{
  "n_layer": 12,
  "d_model": 256,
  "n_head": 4,
  "n_kv_head": 4,
  "head_dim": 64,
  "d_mlp": 1024,
  "vocab_size": 8192,
  "activation": "squared_relu",
  "norm": "rmsnorm",
  "norm_place": "pre",
  "norm_eps": 1e-06,
  "positions": "rope",
  "rope_base": 1020.0,
  "rope_fraction": 0.5,
  "qk_norm": true,
  "attn_scale": 0.172,
  "bias": "none",
  "tie_embeddings": false,
  "parallel_block": false,
  "extras": ["some layers without attention", "local attention windows", "exclusive self-attention", "normalized values"],
  "init": "normal",
  "init_std_qkv": 0.0212,
  "init_std_o": 0.0,
  "init_std_up": 0.0212,
  "init_std_down": 0.0,
  "optimizer": "muon_variant",
  "lr": 0.00286,
  "lr_mult_down": 0.7,
  "beta1": 0.93,
  "lr_head": 0.00737,
  "grad_clip": 2.0,
  "warmup_steps": 0,
  "schedule": "wsd",
  "decay_fraction": 0.694,
  "decay_shape": "pow",
  "final_lr_fraction": 0.0,
  "batch_tokens": [65536, 131072, 262144],
  "seq_len": 512,
  "doc_mask": true,
  "z_loss": 0.001,
  "train_tokens": 760000000,
  "steps": 5440,
  "dataset": "wikipedia_en"
}
Each number is 128 + 24 x the weight over its row's rms, rounded and kept within 0 to 255. Layers, rows and columns count from 0. Numbers have three digits each. The size before them is the row's rms in percent of the matrix's.

# layer 5 MLP down (transposed), 1024x256, rms 0.0881, rows 719-768, columns 64-127
101:145168112129149100137114124130110060136116101127114159122134126128133098091119140090117153123093141140144132111165151055147153151108149137150108114140123139093103076209118081137132113108094128
122:117155103125141137129141153140094123138141137101081153178152118127140147097151150108152111125113115135132137156126134121077104121106116086110132126123117146173121136111134132130136122106105112
018:129122118153124166144123108177134134098192134147126147129162130157141166157117150129102125107191125153175126156142139158110140131161125135115116113125162150130171184100112071140110131106122123
100:120111112138147138096145139111161171121135085139152126122089119086142122132109130102106114147103106178114102098116118147094115122127108090145114143123120184126102077094104092093107155111127151
009:178070118141120125117152131152098090131180134132131137158120142139139109117159116105173169098116091153145108095131093126107143112173120109163102118103111102097142110115128142142107110141091150
109:134144112152135118122165109118139134165138097185102101140168123136120135119141162137175109097131158123154109105144119129125146129157115119120065168160182143101135115152135154108093135092113137
092:188151118133140113137110141146139145137118168100133145159123179138126133132145122148142106148158155143121154136101143147155136089177114164101100148149104147120155100124082125139109097091125145
107:146170112167123130097129122160153098184114119126160095108132168151140162120083119097138095153161138115136109138149155175091138135105113111065151122115147130121165113126117141096100135101143122
119:107146142122104102100149110142139124102174171179113092128147098149102120117116114106139095120110092139122108114090122123156127083142168112159127178170134098166114170155111092106151125153137138
104:086112131124132149134151113130088182131153153134147138144095128134131071141136113126145086125124126111106145119153106090137105150057116128139135112119152161145148105105149128113109170147131139
096:109155132101140133080151128167160083141120155121147120114136149150136179105144202154113101101130135110134119111145131150140129147092149127112168175170130164165158138115133099106133142121095116
100:143164116153124114154094105105166157116104133146137141130132185111064146117146132121126105179095150143090115142115135168134148150159109100111120133144148114103128104100123092107097123143133111
097:110138158107131114093109146086182132097123138132134144125098100125102127159149131119147142104163116091140153100099138158100084113132146130126114131108104107127131141133104121129103080141092115
098:093162139139109137146142145078146117091145116118160142134117127140099149114092175131096109117123146126106128103128127090139096148111163137135136107157140135128123118092102147152133141113121075
096:124126127131056142110086086146159160102085113100101114142138136136144161138143162107157142140109143118133124131154115107121121150104143098124125146132120139135146123100151141131129146122141094
099:129152145135109147148133134125161117143134150125131111151113141118136164125085117158116139114159101162129099105093119108102158157125090133107124125101124191068156128145136120142118132148116129
099:101151164125183136133163109072136130090077113104119093138109179124160114146115112156123080107139123096127123109144165128145158135106148133166140115107135147136170148159142143104101114092145149
106:113068103117129122131146156150152135175133095119095168097117086125126178178124146129127090141112154107144150111118134169087120119162146139130129102105151118126076144141142159115139130183163154
094:104126123151149133113160147115108132133149124151151109100092148118110145127148070152134133137176143125130147103150146154120122175144119087148143143115144138092124102118142114141128137088130166
114:130133157129119106161129139128116172128135131114140150177098135148102069140102121141136097110104128095118126136132102135118139120075127111108107138125157116173090128066127128149141129119137115
097:156153136109168142157182116157159101130165128144110111163120110118129185066114127145146091124106131142127154127132138155106145153132120143126099166137136132160125126125101080147146177142115151
095:161181154136147118128163174138095106146116110134117161130107092136129142126170143138116129143137117116132146092155117131131133142117104122114099103144124107146132122126131144150126094080113143
093:146176104146109063157140095136184138114117118074069212150121138193115150131141127123114138155122168069083107155155132126118089111142125122137130111116113166137120148124115096115137135122125126
101:124135162141109119144169111134120126101140077173109178113091134108112137150118140156127105092142082105110146129116112133104178160127135135087083119128119131074129143119107133178139120175129138
111:144116148123087104123102105111130126126134105151128155171126074110096156114152129120084134142166166128158109111139127152151146166133129106128134139122113120097110147157118119139135164130128121
018:123135092115159140093197081128097137141137108127130097118126109160097163131139142156131140126170158094176103110133146143104134148146134124105132172113090121138116123160145136145122096091086153
095:118167123125153124131113106164112162108161108121137131136144074141141083105155108087153122125137103118145148133138142099118092115136110117134078088162109150107074144133127147096114140139134150
108:132125179114102131112138126162116097148097145156148132124113127092120131164133140155138101135138142131165143136114086147169105114096106124108124116139143125094127111127103097129126142069111125
107:116120105111102124150110113132106099133136174107116110107185117150162128153109131114108150093090118104130099124119113138127158119116121162080141143117169146139102087190141156133197083118144133
096:148135083122104108126135136160149140124154130103130154113099127174162151136116152080083136135114152133070098124107131130100135118104173098131138116137161110143140076128112138102105117157094168
102:143126130175155131132151134149142170088136110136173127138171106111129147095145095161169122101136165147133095080113135110147105161170157096130119173099113138078099103113130119094155099136111131
091:115137120130107143135073144115097139175142163142127162132096161136143125200130092164148120102064157132125093149105099128136121147146136117075115164135164084132102109142161159127100156118128129
011:158141142100079157116122071093119148088147104110147108129087117125096098109118174126078110137094128096089131120112148160143134161081119179123110161151146100138167087101157118116119161115114093
112:129124101125114116145117178165121135134135102072124102156106148136101097136102141135091128118132132121134134125130099161161164171125137089138134136141130100150197093135129121092159126114122109
097:147164089125160154160103098059191136154137100106131126131133131131112141123110137089121112136144130130167149142114088162119120104174134114134133174146098131117135163178135096115139153125098146
109:099140104138120144082164158104116128133081127148114135135118109123100089151163129106124114098146163098069103166109154114131114109121136125115141163096090145097104090119131133153141138146110138
100:166084179116122140116148134108148130157134167142105185142110162101126167139117155110144117134141141125118114159131146146149183095133129138130172106128145129134151114142147127127113130125137116
108:101131124154132089132135116151125112163114096110118118100134105139129094116160136091100132146113143128119167122146133127123124155120101084125103120128126121089149100129179153137165145148126108
087:135154129133095108117142102137137114130115149100145112101143164105131139118114125091086131126148163150132093134124099128118129170102153098110135158145086145130106104093143145110111164102147117
092:081079125156108144131165121134099113156156068149105109114163131161128131103144167093149109181129141087118129137144156145109118129127137103141097142140127101152133114107119120105102133140135115
098:149148143136125126164109107137145104116110134120110123146085131139177129144103125135110164151144153128136135142113133101140166052129152075096117079125113131108110128142141111156139124079123113
102:134174107127119122145126109102152129097147122178109148127082100125150183119181208149116089140119169112133125136148151140152140121142149124118148143123146185127092110174149164144155107106115136
110:119112077124125130139110072124119152122134120113130091154066109099162107179098104107133151155164151090109092148138107115135126146113121173088176118124154148141121159086168112125130177086099135
118:158129143139150071151145105127101129140145106130139094183117127157130106172176150133124114123138129127086102082164117131113100139132149148126082139106100152106111111085121141150132126130122130
129:143121128129102108157116104111150160131120103114130152144075141179126156152145144117095156123136127128079119123105136133101144119102114169125107110125164130125144129145153135174124142155164141
095:138104093104146154164150092153185147146146162142102157141138122090097118143074155133134100064163145122136130088127183159125114086125173173084139102165161103131102111142141103144093116143149156
057:146098079134128129139126137165135149150108150094115124162102112145144147110111136083100116125118094172161116127108136144066107120097157135139127119117090159116140136109167126127135097151149116
101:120128147156112110110111121193114106134150101096139136119152102138121135135132159134123145140127155083114093127147132114083146104151114106155072124109120163080122138147140140157137126102110089
095:120131095122075170101126122134140125095095135131191134092161159150099108101125142115119144118142107109100106127138135090122107172128132148116140098124155145058123130136154142178098090085141123
124:121156139122159162110134177134126120130141123167143126103140128152166160181135121124105133149113147105155110113152142113089147159089141160113118114142105161153105147119138139151107165143145135
# layer 5 MLP up, 1024x256, rms 0.142, rows 720-769, columns 64-127
093:102108153139124153131131107163115152156205101097132129086120102150114134081150110148104168111130130125133143102120138141119130166116108128163147118134091118126122152131123075126131126126108147
147:126151132114110142126133149156112091160110124107106202060108138139134128129191130185151150120133134184132099117157108136124137165093143125133111142138151164096088131095160112106133115119103128
107:118137190091139166137155118150090172123123121134100132119164127126116127127150134177138142130103159138099135171107113102125140123115121118107127183114121113094137089164152091144138133120158140
097:143135119100124105147135130123153146127095162097161127114132145129108084149148140131146156118156099108162107171132131089130142148133140105114146114161136129108167151162125133099112129153136118
101:116105112125103100119111169119187155117161148121102137112058093145128168137153113125152118128075172119125179188105167087099149143124130078144105120117080106158144149100119105108118125148125107
104:184154137137096121204137142146080142105127130091134081152100152089113153111160107155143168108157131103145090100142099120139107126149120137136124109112116088131139086092142130114126146155124148
090:116156152135138157116149109153171102127108124134145174084147121122117117120176137129135137170079119136133114147130136081080120099110115108120122094116099135152135106127091142166103162182104122
106:134114140106118169103161123127162106119134140135149144138136113174158121135136092132139145099168131144140141133125157148142115149099156137161140121096088142134116130108128082142116178143141142
098:144100136084126122141148136141109150116151134085171103101108107127120120146132121092160124129090139119180149139148115105185134133142137117188127132145129155167132127113139104076132102112078117
096:126079115169139093166164073111152151124137109114205154121138111138131116112106129148165124134117146165140119121128133130124118156141121129112162152182147121146115119136121127145149081170153149
095:146126124116142146122146135138127115120081176106157124143173129103106098162107118140130110134141131162149139119097127128119134103147152087122140106126130137154124141103082141117125148153126132
127:073111103072154138116172134158136112157121124121107130164127156146103145133093120110096204097155127154131146151117165095113148130105133113136137120095138102116091108120136094132100167160132126
092:088142142084146155152114158142147127142118100088151103111126129080131124122153109129114127161120103093119132134138143145120148099162151142141191118139153139158108127128108089115111092132122107
073:124134141141189081127148139114146112142123164145122145145158184134141168106175154129140129142139138145154152124166149104148099135113152110125109136156134129144147135130087092090113101120146133
081:179117120151117150145146104167097157129078143111139137106119075132154142102107176153127159104113091132142156130159157098101142168119144152042151110127124156116129108101091168101128124112096127
082:164121123109095123164115136168118130142147125092115097176146120108135070121114148112161158119106067075116125120103097111085112110124154141147173097142120107123111105195139128115141132093127145
095:154114131119113171132121116089082143176146124135109110135142119156128114130139119154148166133132158190130119133129136131128142139139145134150145129182111105136089138118151118094090111170120138
080:145141117137164101127143113144185114133111161129107134093185156125098148098114130120156153161119151145161182121080074122145161176183097138124166154097098130124144155128118143112162105149143127
114:119146118163126134096132100115136101089124094130143092146151123124135079137110124135130137113143140164085145133163129143116166121137066119142147127134113127122103081081120112126115143131141130
103:120130087100118117150118107133134111159132135132141161126159086119151201128109096126054157079148182127133161109160137096129119170121122159082127165149112158123132128135072175122143124113133132
094:101117136167134140146083102120136095141121142143149110157094125108123110122121150136131131157145131138094128126116124133152166135140112090125153146132148141131098173160120126137157130124152169
104:128133112154143106128151102113147106149108135167129132117109134107141126131091128103136155146146139169185174105160082122136126114146126151137138122159121145140125138109163133159130109075133155
107:137132145132105133097181156153150141118147133135088157112122125121115149114120183137130143116104130152117109153153085140129157121149138105134134112123100146116081119101177127125135095142125105
090:124121130108066094147142153133145106148127147114139127103150122144090168136166104126135144136138107118144146120146117151152136113187110162130138100087171163147090082151107108119155147095130123
131:160117152131117147181105146145137131133128168085137130094142148135153110166106092174137127121090129147191102121113110140130088132102140105103148177149117132153115159104168144072150141116103154
100:169144081092147110153151118091108143094154125110156114123138084101121136137126129129159135122102129129112128135134110141121125131120166119123119149124176119142084120126093108121138120103141087
096:139139135113151102147149109129092142116109122127123118119118125094176126155137130115146151137144110146127162110130135117142118135150107075154153134133145106102100109117127170134187101105146136
093:097159141131127138124115131136107134127129132129163096110176126124115101100133127120144141100118137168121094124126145091133091116123123111151106169134130115120135140148113117186187114121161152
083:137117124133134117114120136134123138108114178089151093089129089162122137119052107154056148142095102123117111146095146123139134059127156131114108092101147093147153134069114135105104143130111153
111:137121171150130112141147152120137118122133138174124161130128137088188146153122169135166150099138126144146116092137088138125124120176127141118159109122095109123093130149068142122124112107118108
113:117108116159090137143118127092208146151092141124122103147144141096139121095140151109163165097132112113129140120141148119091155130124132071115135124124130143110137117153131129143154189122157168
069:118102128126117159089134152091139135098147139108150179129099125129131116126139126139088114152073137121146125089171108115196121153106117092125118094125097117137090118134111097130111119101125166
099:142128169194111102112142152138127127086145145135117114103128114118131134132131150145085109149106141091120161104157097141123136155164120075093108104120088142116125121126132097115105162108164138
101:190106152093098148146137140117148160167133103112141108112162124050087110137102115137120153103129128095092112139113115125101115129151130176130135109129125169119141148127116118129097114150097154
094:104158125121154159100147127133153110081165112159156129136129108111130134151107094134143160083089113094119109128111113126141160090153118119120124136112111173113108126105147120173151136191131130
097:140135171172134095109138127109148152096126135130133132140117132181113106137145088138077059122120119129153161107177144129146133119115143128128132112109124158175165161174115101132127127168193139
084:112105139126140129148095094148149090113076114132171144146133122131174119117134149078155153131140127171121184109140142144138111136131106126160152127095131090143120124133133139176163116137130161
109:180140100107154110145178109116119143146123138122182198134153133129136141105135120145146144096117133112101104166114101099134130139103109132122138143164114119148101120108143102099108118159155158
104:182112146078091156112115104115152120136087110100129131079147116097106135119151151152137124161186085074115187150130162110146144108117101099132090135145127142109125100120086146142126110118097107
095:129105096130102170083117141135128123123141098127112111107138138124093172113127112103091166104133155110108141124148144122115097119140151133124126113075164126133151131162118090150128151097143107
113:109108121151145113174131139126152128151146065134093103107130098083173161147122150101140120137133146141103159138132131138115164099143095136116105105095117116142131119066181166134119107095149145
098:129102095154110131160145148152170124120162097149111110143126107122118112112115123185129118097113128115122129131117122103130144113163121141145172133111121098113126100151120114130136102095100142
094:165099118103175107049126078138175175117093184095114103100136156118156178080127116133195103175140119135090140146141144082131120120123135097170127116136150169144140123135111150134119108142145134
082:126106159098138119124093123133147111142094141180170129161153137106145116098110119136131184127105121165095175147122089127092098111140089160122103100135128116106108096156145139143143120121096156
084:118085163102147164125089113148104184087101130094120121108117130132124091137137092138134104124113121105118124131108132139164143103126157150097153093166136106125097092137125077121104095137157168
142:118071105119101139141112177117079111084162109136140170116122138083111104190099138151152090082141107145120109130091098126164160116145109100146144132113148108083129130119155096138152170133145132
094:150130148133150139117136120151122108135136093144144108119187130143138127199093103162116132128153105125128108164124058129093124124136146183151140109127090103141085172131126116099130113125122128
112:131155153114109083148153171114127141108157128177094117136146137171137150131139136175075131165146086130139125150076141126133146128136099114146125115122113146087106143097124116098120121086110102
114:127116108129104137154139153154164086165138121077138148076087133125133107176130134072099115155120141152161109125138132133158143158110135096160149153136130110140131124131069114122121080120121089
107:170126132119105115115141135117079107097160155157143112131091155134129157151115135127129158092112107140133103145151159132117121188188151112064123169128146126133128134139147126090128098106120107